{"hidden_size": 576, "head_dim": 96, "intermediate_size": 2304, "positions": "learned", "qk_norm": true, "attn_scale": 0.102, "extras": ["capped logits"], "init": "uniform", "init_std_up": 0.0229, "init_std_down": 0.00244, "weight_decay": 0.25, "max_grad_norm": 1.0, "batch_tokens": 131072, "max_steps": 6075}
Each number is 128 + 32 x the weight over its row's rms, rounded and kept within 0 to 255. Layers, rows and columns count from 0. Numbers have three digits each. The size before them is the row's rms in percent of the matrix's.

# layer 5 MLP up, 2304x576, rms 0.0351, rows 1304-1369, columns 192-239
095:163058134159137122120160132115108151108142090098091168135190123116131155088139108088142027123181134182095081168125114133214179145126101150129097
125:114141112113168112154153146099159107126140134177057169090106081133167139137116124169139184158132080156186151131138164121153077171116138135125160
106:128181081176107128149118116124132140133190130149164177127146131122179112158089147157175106131125181108143117105121133169128119077124118100121083
111:179125141112136134150187039078150142121174112095077130118172198108090101164077178096133146126110156137122130148060146075137135116125112158054095
101:114136078124114061148120044105134105171127151142141144130167152132096127179152152151070153198085095086080166104115176123172081146108138142103146
103:118118101172135131113082154083107117121109150108120185093113117103161122163152157087128122124143169165169204109129138183175194072146136134124171
102:114127139140129117096163143116116117139160182099099141088130127128111145119124139163111150137125088065101155114057105132134058122121097116095082
100:146115135108162089155121123180167058099168068117140173154075120133167080098172164160076168148136106061246172137105142096107105194106088140113173
095:164152124121110111122194120121140065153139143151112126069135170144131101153090133147058148139162138143119110129153118104108133131129082173147079
101:129142139123174109163148118151191147066084159097105167135160163153128136135154116094153145144098151114117099138136173145138171082091145083073162
092:118117109107072094114135060129152092126093119144180160155139184122178166135127211109091113139084157086147088120122133093115114153124135133090104
092:170072146133140110175142178171162102100111170170116100087167187154148156131147187103018161160086163147108140170144120094162161163107100127133153
100:127114100090099136079118144096141130120126174172072132061101065094154143125068155098078136145134104094159160155134164114115051150125075161156159
102:147142119171101049100129169125154079064055126111145130109101114113127149117106120115152104111161146081179160080117106150136103157084117111059080
100:172084105118130116157199099127144075118098158174092149070099154094165175093205165171134142155166135107192144124109155112117091214128088137148146
096:149148116091106137150091075101144102115108161128060169154193126132090155139136135134064141182115130160128155118035198108178112109108120085124116
104:131109147147147108111153131041115145120159127173094088147139073112138137163084124061172109132108141189147168139105174155127146147112110164090153
096:114076118164163125176201114127211113133122141134135121064093122125133120140134106151113117145132155146136178105084119121116161108119140141068125
097:153087098028123138115114156142177175064178098110103141104120146124103120103122157121147109157119145146179172144129129155211133182110145153151144
105:110194124082158140150152079138090122131144143102116169065107163148172151196128136104160133138101112158159125151136166166184102098126094152141155
103:155114097144089106188156136129144111077129182129156127135127099102183165108105103082114104152158115149165156162123098093135112071152110136160118
086:157132126132110127150108177197142101139133166152082152177158101098138100156103140148187151178093038120128108114127202131132145138121127167088125
105:166126107150121086141096132111115110076171134155167117088136127148161113163095096082104179131147200138131123101160088155150148181110077076078118
105:164118066179103104111116110081156165112131154126170149116182140082127077120053174205144052157163112066129121183098099166174087077147115118174063
103:103097100163134148121170112083156143072139106125161133116077098140197212175068101090110092154143205123165114128149147138126155104116104218123089
100:122147129121156115149163106099167112115101130125117194097176086093124104113142144141123108146090135173083145075101160094129077135108134120136125
102:133119117054124124133124100098181099151085172158121168124105105154102143109128155110089100110125147121160180100093170126132145155104084138097092
092:166127115121092122198157111121094099111141133111122118104195164100084097105130138127059224175118149124134169124107179085147165123152131151130120
102:107076141127106093060109091086150153099158130182084125169149099114096159193074162181102176147131103125100151106077160119101085079095143159070082
103:106124151122129100139163112109194114125079091105136105103158126085188143103092097117132140153190116089156168143087058129140084113154116147121193
086:134124113112139077153152129113217054158139078123118095070083136125173118055165170125074133124179082134161124097122165090109191174087120142093119
100:152100090143134096129151138073204108078116059183128105126158091089126121139103122151149146172140164117110202098147109160122142129073135115088126
091:120151203160103121099158146121153129148127108130127140113113143134219155133094198123125176112136132126131111143157111134174144118096140176142107
082:126102089095116123142160105110109099144139103145084139144155087148103151147166177161090149156160099123175126085115118181143163115110129116121143
092:176092132135115151120140150125174133118143163138116152182087124138129094172114163144105171166088127142096176159117217097108131126102113186124120
104:169125117167139130161124152118101110090100143148150158069007144112118147178090150132091148146101116121169123134131119102112156130137094098097081
101:133094115108164117122135123137142083122139140104109151172098124161092109132166146135065177158122093089127119087109154108067154108177123170101158
091:107104138110102124211124105097156146091118106154121223084157167110152092089081140124149085194153164121215138154138114166128125142140078109132180
099:121079118123084155128174085092103153117120077098071128186097123147129146124053101128103101129167123104121195109170073093157127131110120105178148
106:154134103124103147120111153130145113112104167120183129065146158100126080092077126175097178129125121102194142183116113162091108156149060152143114
107:172089133167098122155160138084116130116105137136132146105135114091136108188134123150149100178165148094189141152153164124150164088116118105119120
091:152156132111105136134106151120148139116099108212148138135100044089102129164127117174102173135185118092143117125106147123170184186141133134117118
112:182150099187129126141095145108098083092104147067147159111086074104131071136157143182104146131059111155144125078104155113138107122173099140086157
097:102084128152088110169164121117151070094137167104170187114100135135068208121150150118118139126111090110154134084094123159156133190151109102126120
100:097129123047149142129152126145199060111161162116142153102098076148129171159149060078099161179125130184122143119081157105184051158161130153132146
092:165187096090120129144077109143175071097158097149088137105125144121151102113127144132070178124083123157103153157110148099151083089110084062094072
110:143141155173111120126173097077114110101107148146181154121092137130157130143164147114151099164156140141168132179168099182112075099171111131117135
091:154116168091112115064197107084102117145108113176113189059150132138180126139109186146110128079144181137129205133159121143089081141179086081145081
102:119134146112119137118107122103148071143163080188108194136148113129169171090121125120136110175094176162145179089116135150171157092134155152118118
103:127094133107111132138127096154116153074117118160106135094080129145137186176113141141103156144141147126139139104128123122104090098145088190140157
115:105139146169128103113101074127211067115174172128161123143151104167133118094151132134064137105137115082113130143077128084140113108078118155079187
105:158145075087077115187143115142132094095138163158114146099138177060124129129103165130095170161159066149190093184136125143121122116112034098134092
096:143083105068113098160171119116130144103152162115137154162163175176103169182087144168137149186075125146150121159170167094179161134177125154100144
099:152114160161112131098113112105161101163169149078092105182144113149133087139138147145126226115150085115144126114085165085084154123128129161132089
096:143128157098133120134118078115160080119144154093119095156119093129082097082124137158167130174142115159150173125108147132175136172130107215122093
093:127116138079101099152137111116135124143185106128122160164145110114169131123150101158209108095156141110156132138124102133089145152096122136098154
101:130123152067080109124172109102114116114163143141170192130152087132157106098085181131143093154137132094178186129062110161087131123124149129109113
102:131088092101112139148163110118146123151093168112108201116106099128047157134072158172117155130118125190155124143066157140128140080094091108086133
097:135171102125133152162154113111156144072125130170128148099119129093167137146197084164165175181135205101198148158130067127181186171097136181116140
103:121149069083110108121153117124125130147136141187155180094133109133179079184117117184115082202136094170155189109139127189155107119126156134118127
094:131132106178101089154141136137099138151104094113122068110100106103148128130196069145121125153139173052119125083107151056105180159048142122088159
087:154132166080107129156151065099170147139124104048153093120121129145132153160111114111092138103130100143130148113047093124139143084113160196110079
098:156104100155169072148144133160095126121129123164142122127158158128150098136142112217181104119152105148117151167154130140169156145118117111102161
107:160108170148138120190216105104158163117076118123142118069091137106117087146100089119125106145076185081127138128138145084158064140154127157041108
091:134115130094130097163118112126175178071128074130159147132102175176130130121127148112151105145106139097135112130127142103118176092066107159143067
101:169128144130075064153148164137084128133186135140130173139053118148126164105160135157133140163163130168122150132127129164120146159147162136152166
# layer 5 MLP down (transposed), 2304x576, rms 0.0317, rows 1304-1369, columns 192-239
091:096126143134105122084075131135211156139090159158170134074088112141149107149101126124117197164053117174126130166111114150145142119141118149114120
130:155175086136158095114130113126135059164188141124168182149075137106123119145139107091097091198109112108160118117073122122184135181121180128183156
106:077112125133161160133117124152110117143094099103143097134098054099157113112143100091153151143177124089099138178084143112171077075155118121117094
110:105164140152139125154160110159098096132156125120142162099133189155120121144133115154185131195076155100133152141162126124129129058189121124152141
107:130081171086106112134098126166205155107158121149163113114152083139122149110133114092132121126159171113144110148099110159182131148120115142139159
102:123188123075133122156164139135136125105121099149083120109127107175162100105135113135190155104116097197157118111084103158102083082095088127131102
096:111152149140161158096064138161126156225113089143067086087097123090110061119116081164090112127140140159076111193123112105103158175088103121157088
102:099112150167160095073122106139138125209149132095141107106129109117103175130137071150172133136102108125100185122113150191150215153132132117151147
098:085105131083127158157122137118138142108137107135169124188130073116130095122177222157197089095159143146145079118138074134138142132109155102105161
096:128175122138133119200097154126126148082150104146167141059154130168147096141132119169171094113178102117131161131122157163115133121121134143098076
091:131161125168211136146124145055127091146120104123085099114114152081159134126145074133155201135148134147110147109131130197146116124154100127136159
089:127178138144130140122146102093091154136149108114160176116135091155080105084103098148126121070221066067154073126140119102134080128179132152094112
092:118153054087090146072146103117070092108115148121147098165075113151070077141141116154128125171207121092147140087100095064175106127119146155114092
102:089116166113113109211153151134179131199127076127083142138193118109064087178116164067117094128075085179149236124110110119109122100172136138094188
093:069073098082149081113059174125118158147142132094153131135128077076099116085054150151126157112158101159097134095125113125174145105081149153111141
088:123106070154141132135113125126098179140121130149124083158097116116164095172136118158116112141079116062169118098143174125113112119175169123176099
106:100129151098186141183133072143158150168104149135156090125122159143147110125114191150057100104129114122106131091173158118125135139198139114172139
097:111197134105137094084103129127171188193118111159214154162121157107110113086149109112165158124101145098125156194111105135127087108115108109113189
103:159124145136123086092134073126128148160140155151180157106165124100092097135162139153110138153123079130156096135128076089171148117162053119127155
099:169090071077174168122116165098121141119153104122107162135149106155190139151150188116096077141187141112120132060141205057112091161179113147100120
098:116084178123135159110111043110180118139112119123073114113171089106111133144136107124113148137127140145128153139116156119098075077148128131076116
090:128067126090146132144163125080150158062127193147180083107128127174138186122140144086097056084111138127113175124150123069159126097118100166112066
102:077087108176167149139104069096133108110139112112057102145128095126096115098092148074130064115118099094096100153124138073095155128156145129084168
103:148158131160113179116111175127088153095117114078148107093087097147165150101127106124155154100151066152063116119110159115142116097142154159136147
104:137135174093142155121162105158118120091081164129186168103162126108126083110146100137073102173130185093148117146125073094131091081152135085108144
103:169171078139126078135107154116084111154155148089107081129111087121115160222118101104119162133095189078202097137146047132176197105127110092145177
107:096092142094097119167145115117144151183131187166160114130135149168087188173116150126121099104133089123166172109170102208153195089168087114110197
088:111102082102144161083104141129083127148155109112141134176117119072114150094068109159168092102117132168123133106137093147165096090138138142122090
104:165136102130144124106172099123135080097098153177079125087085084086145087163105132096159092127117090109080184172185132152105141173124117139160126
102:153132093122128137101121212119196179122150086115140132142209100178156078196114155129177147138063156132148085065144078135086152135119119126141127
087:142123162132106122117154173157092095103094164120092096153125192130189106173147136155152105097124146100135182134152153165169063120125144107135096
103:130097165136169169174112096133088100079103096112096138104129130166133181155170150113171104162104116063124126134072111134107155155143107137112160
086:123139112081131094152106142143197140077088119162149094154120099105137086144132180121157083125097090082041091080109115095106052158140125119135170
080:123090167120148154105117148114123149139120157137142106105159139106138161094127112112129072191147130104115165148126146166073083133096191104162155
093:039142100131191116143132139172146130150120138172183136080185143131116123118069079115177099141156099170194134146161100129180191110119127123055127
105:132113145093126101119157093151143134114107186174132150122150182110118125140146154160076157139110166139077148185105114159088102114153093142089179
097:124089127093104136130105093061140151079194131110114107130155070152132142100078240135190119100125132092103098149096134137115061139120133135187106
096:146136069091077126105098126115051132115151173106125108144110084101099185155069091115140174094092103147126159153096109046120130128141149142122122
090:134135116142106133104188092128155082094072178115117129111145215136152092113078123178118149167104167116133126081156143123072112141111176130127160
106:130200152157161138124106120119125128118148129086143139144112147193170152141145136129085130162144150075108121091116129079139094077116116114133098
112:123145164143120112105202119085110104090139093098120104172160102141138101088130134138091188144094122160130128126138147150116136101150177113122116
093:139092112073126139060155087163106123164150138045111199125138180118103140132120153124128120151060123183136129100105123075077126118149144116177098
116:146128089123102114086098094161070122188142173089140145132108137173063131150129100111117173121140063168114114156101084137127156159147150188148124
099:171095147111140159137185116127168128117200186140082151169101156123145084074133184165058115082082068139116092147153170146132128078111087124165163
097:116104136117081069105123119197137069117151074150150130110114138147103093159140201128100137064107171164112131205149129090116121095087104057142086
092:121140101136164126219152105122031115099165179124110166176130139189136102176123137157134102181173135112147116105120135084114159131128130146108169
112:155106172160116087112131210169166115171116121058166056105168119114131148102180103134111148094117139135133124114110159121175131083079134197171151
088:131139047093206177136090175141090127125128150098118093069141079082144162141170183105204154137089057135126097120082139162171132132127109151126138
104:124132088084182165135116092127091194132163137083096111135088135039074116137150146119144098108126102119084077097161119114190075170103118103123111
110:130133165099164125120076165084135130174108191106145153111103115141176077131241108132128122117132102104106113151147110129170161116159096115120060
120:082143141130110077121151050086214077172142195137139084116218145170050146085164121076065107107131146131117094181166100108104143065125139102151195
102:105080135155099093116161121110165147128145123154187145099124139184135137098159131165127149119112142115102123106086131158121123138076123167161122
102:163158149159134102067158132059057117151167137141143101141141135111144069117087113129166171146165146119111131072171153090134123105132133163122085
102:109166134148203088110123130120073130080094151108126140121151163094100098122089128090175052140151179173126157166124127129255142186093151074095129
093:143148131118142103099105138127128120101124126162148125110189149108133147126137078132170108188170108127154084151134166144121126113158153125123109
092:099066131166146171106079109141097092132109142144109090081160160119125163134220125133126135170130115160110191108117149127126136147110107151136039
111:142144139183086119155117113233157142104124085081206136112062117144169093121175108194133150148159129122077153090138152087128165117172102098146140
098:151099094147138174099143137063128104094123040132104124120138098129137101101152197114113141120081158105121147141109120196153120110126102129155193
110:189138083126123154167148188108117125188140098117201150114211099154174104131147144092089164119111100091147159143148071096170140100146114100155121
099:125098169158163106143161098129118098118161105143114066145144138156117117106197098094154168054111137090140073171148120097088147177162114153130119
091:220211123085128117074125108138106142114187122127100141131143094142103127127138186139143084094118119191135165213114167165115115099100152103095122
090:127115140163158112181084197183125182133123116109121173145106136109166115107169155163111045099155119094144044138116187182155135133131126096083142
096:181107107120103105198154117111137070128179132117118135095079101097131164129046158089128132188152144168123101170159141148143127108160122121166142
104:121092154184095083161137149125130120152135147092103139139133112163102179152133102123126141094085164156119119127082078180117156137063139067161152
087:135178131197094148130117134143088108164154132151143096085106128057178071082129112169147124098182141101148166125120145135099074144183156139121182
101:042139168165115124130141108059229108184091131166155146110195086126118132181123120133092112085081160120133142156103087178138168090176128078141112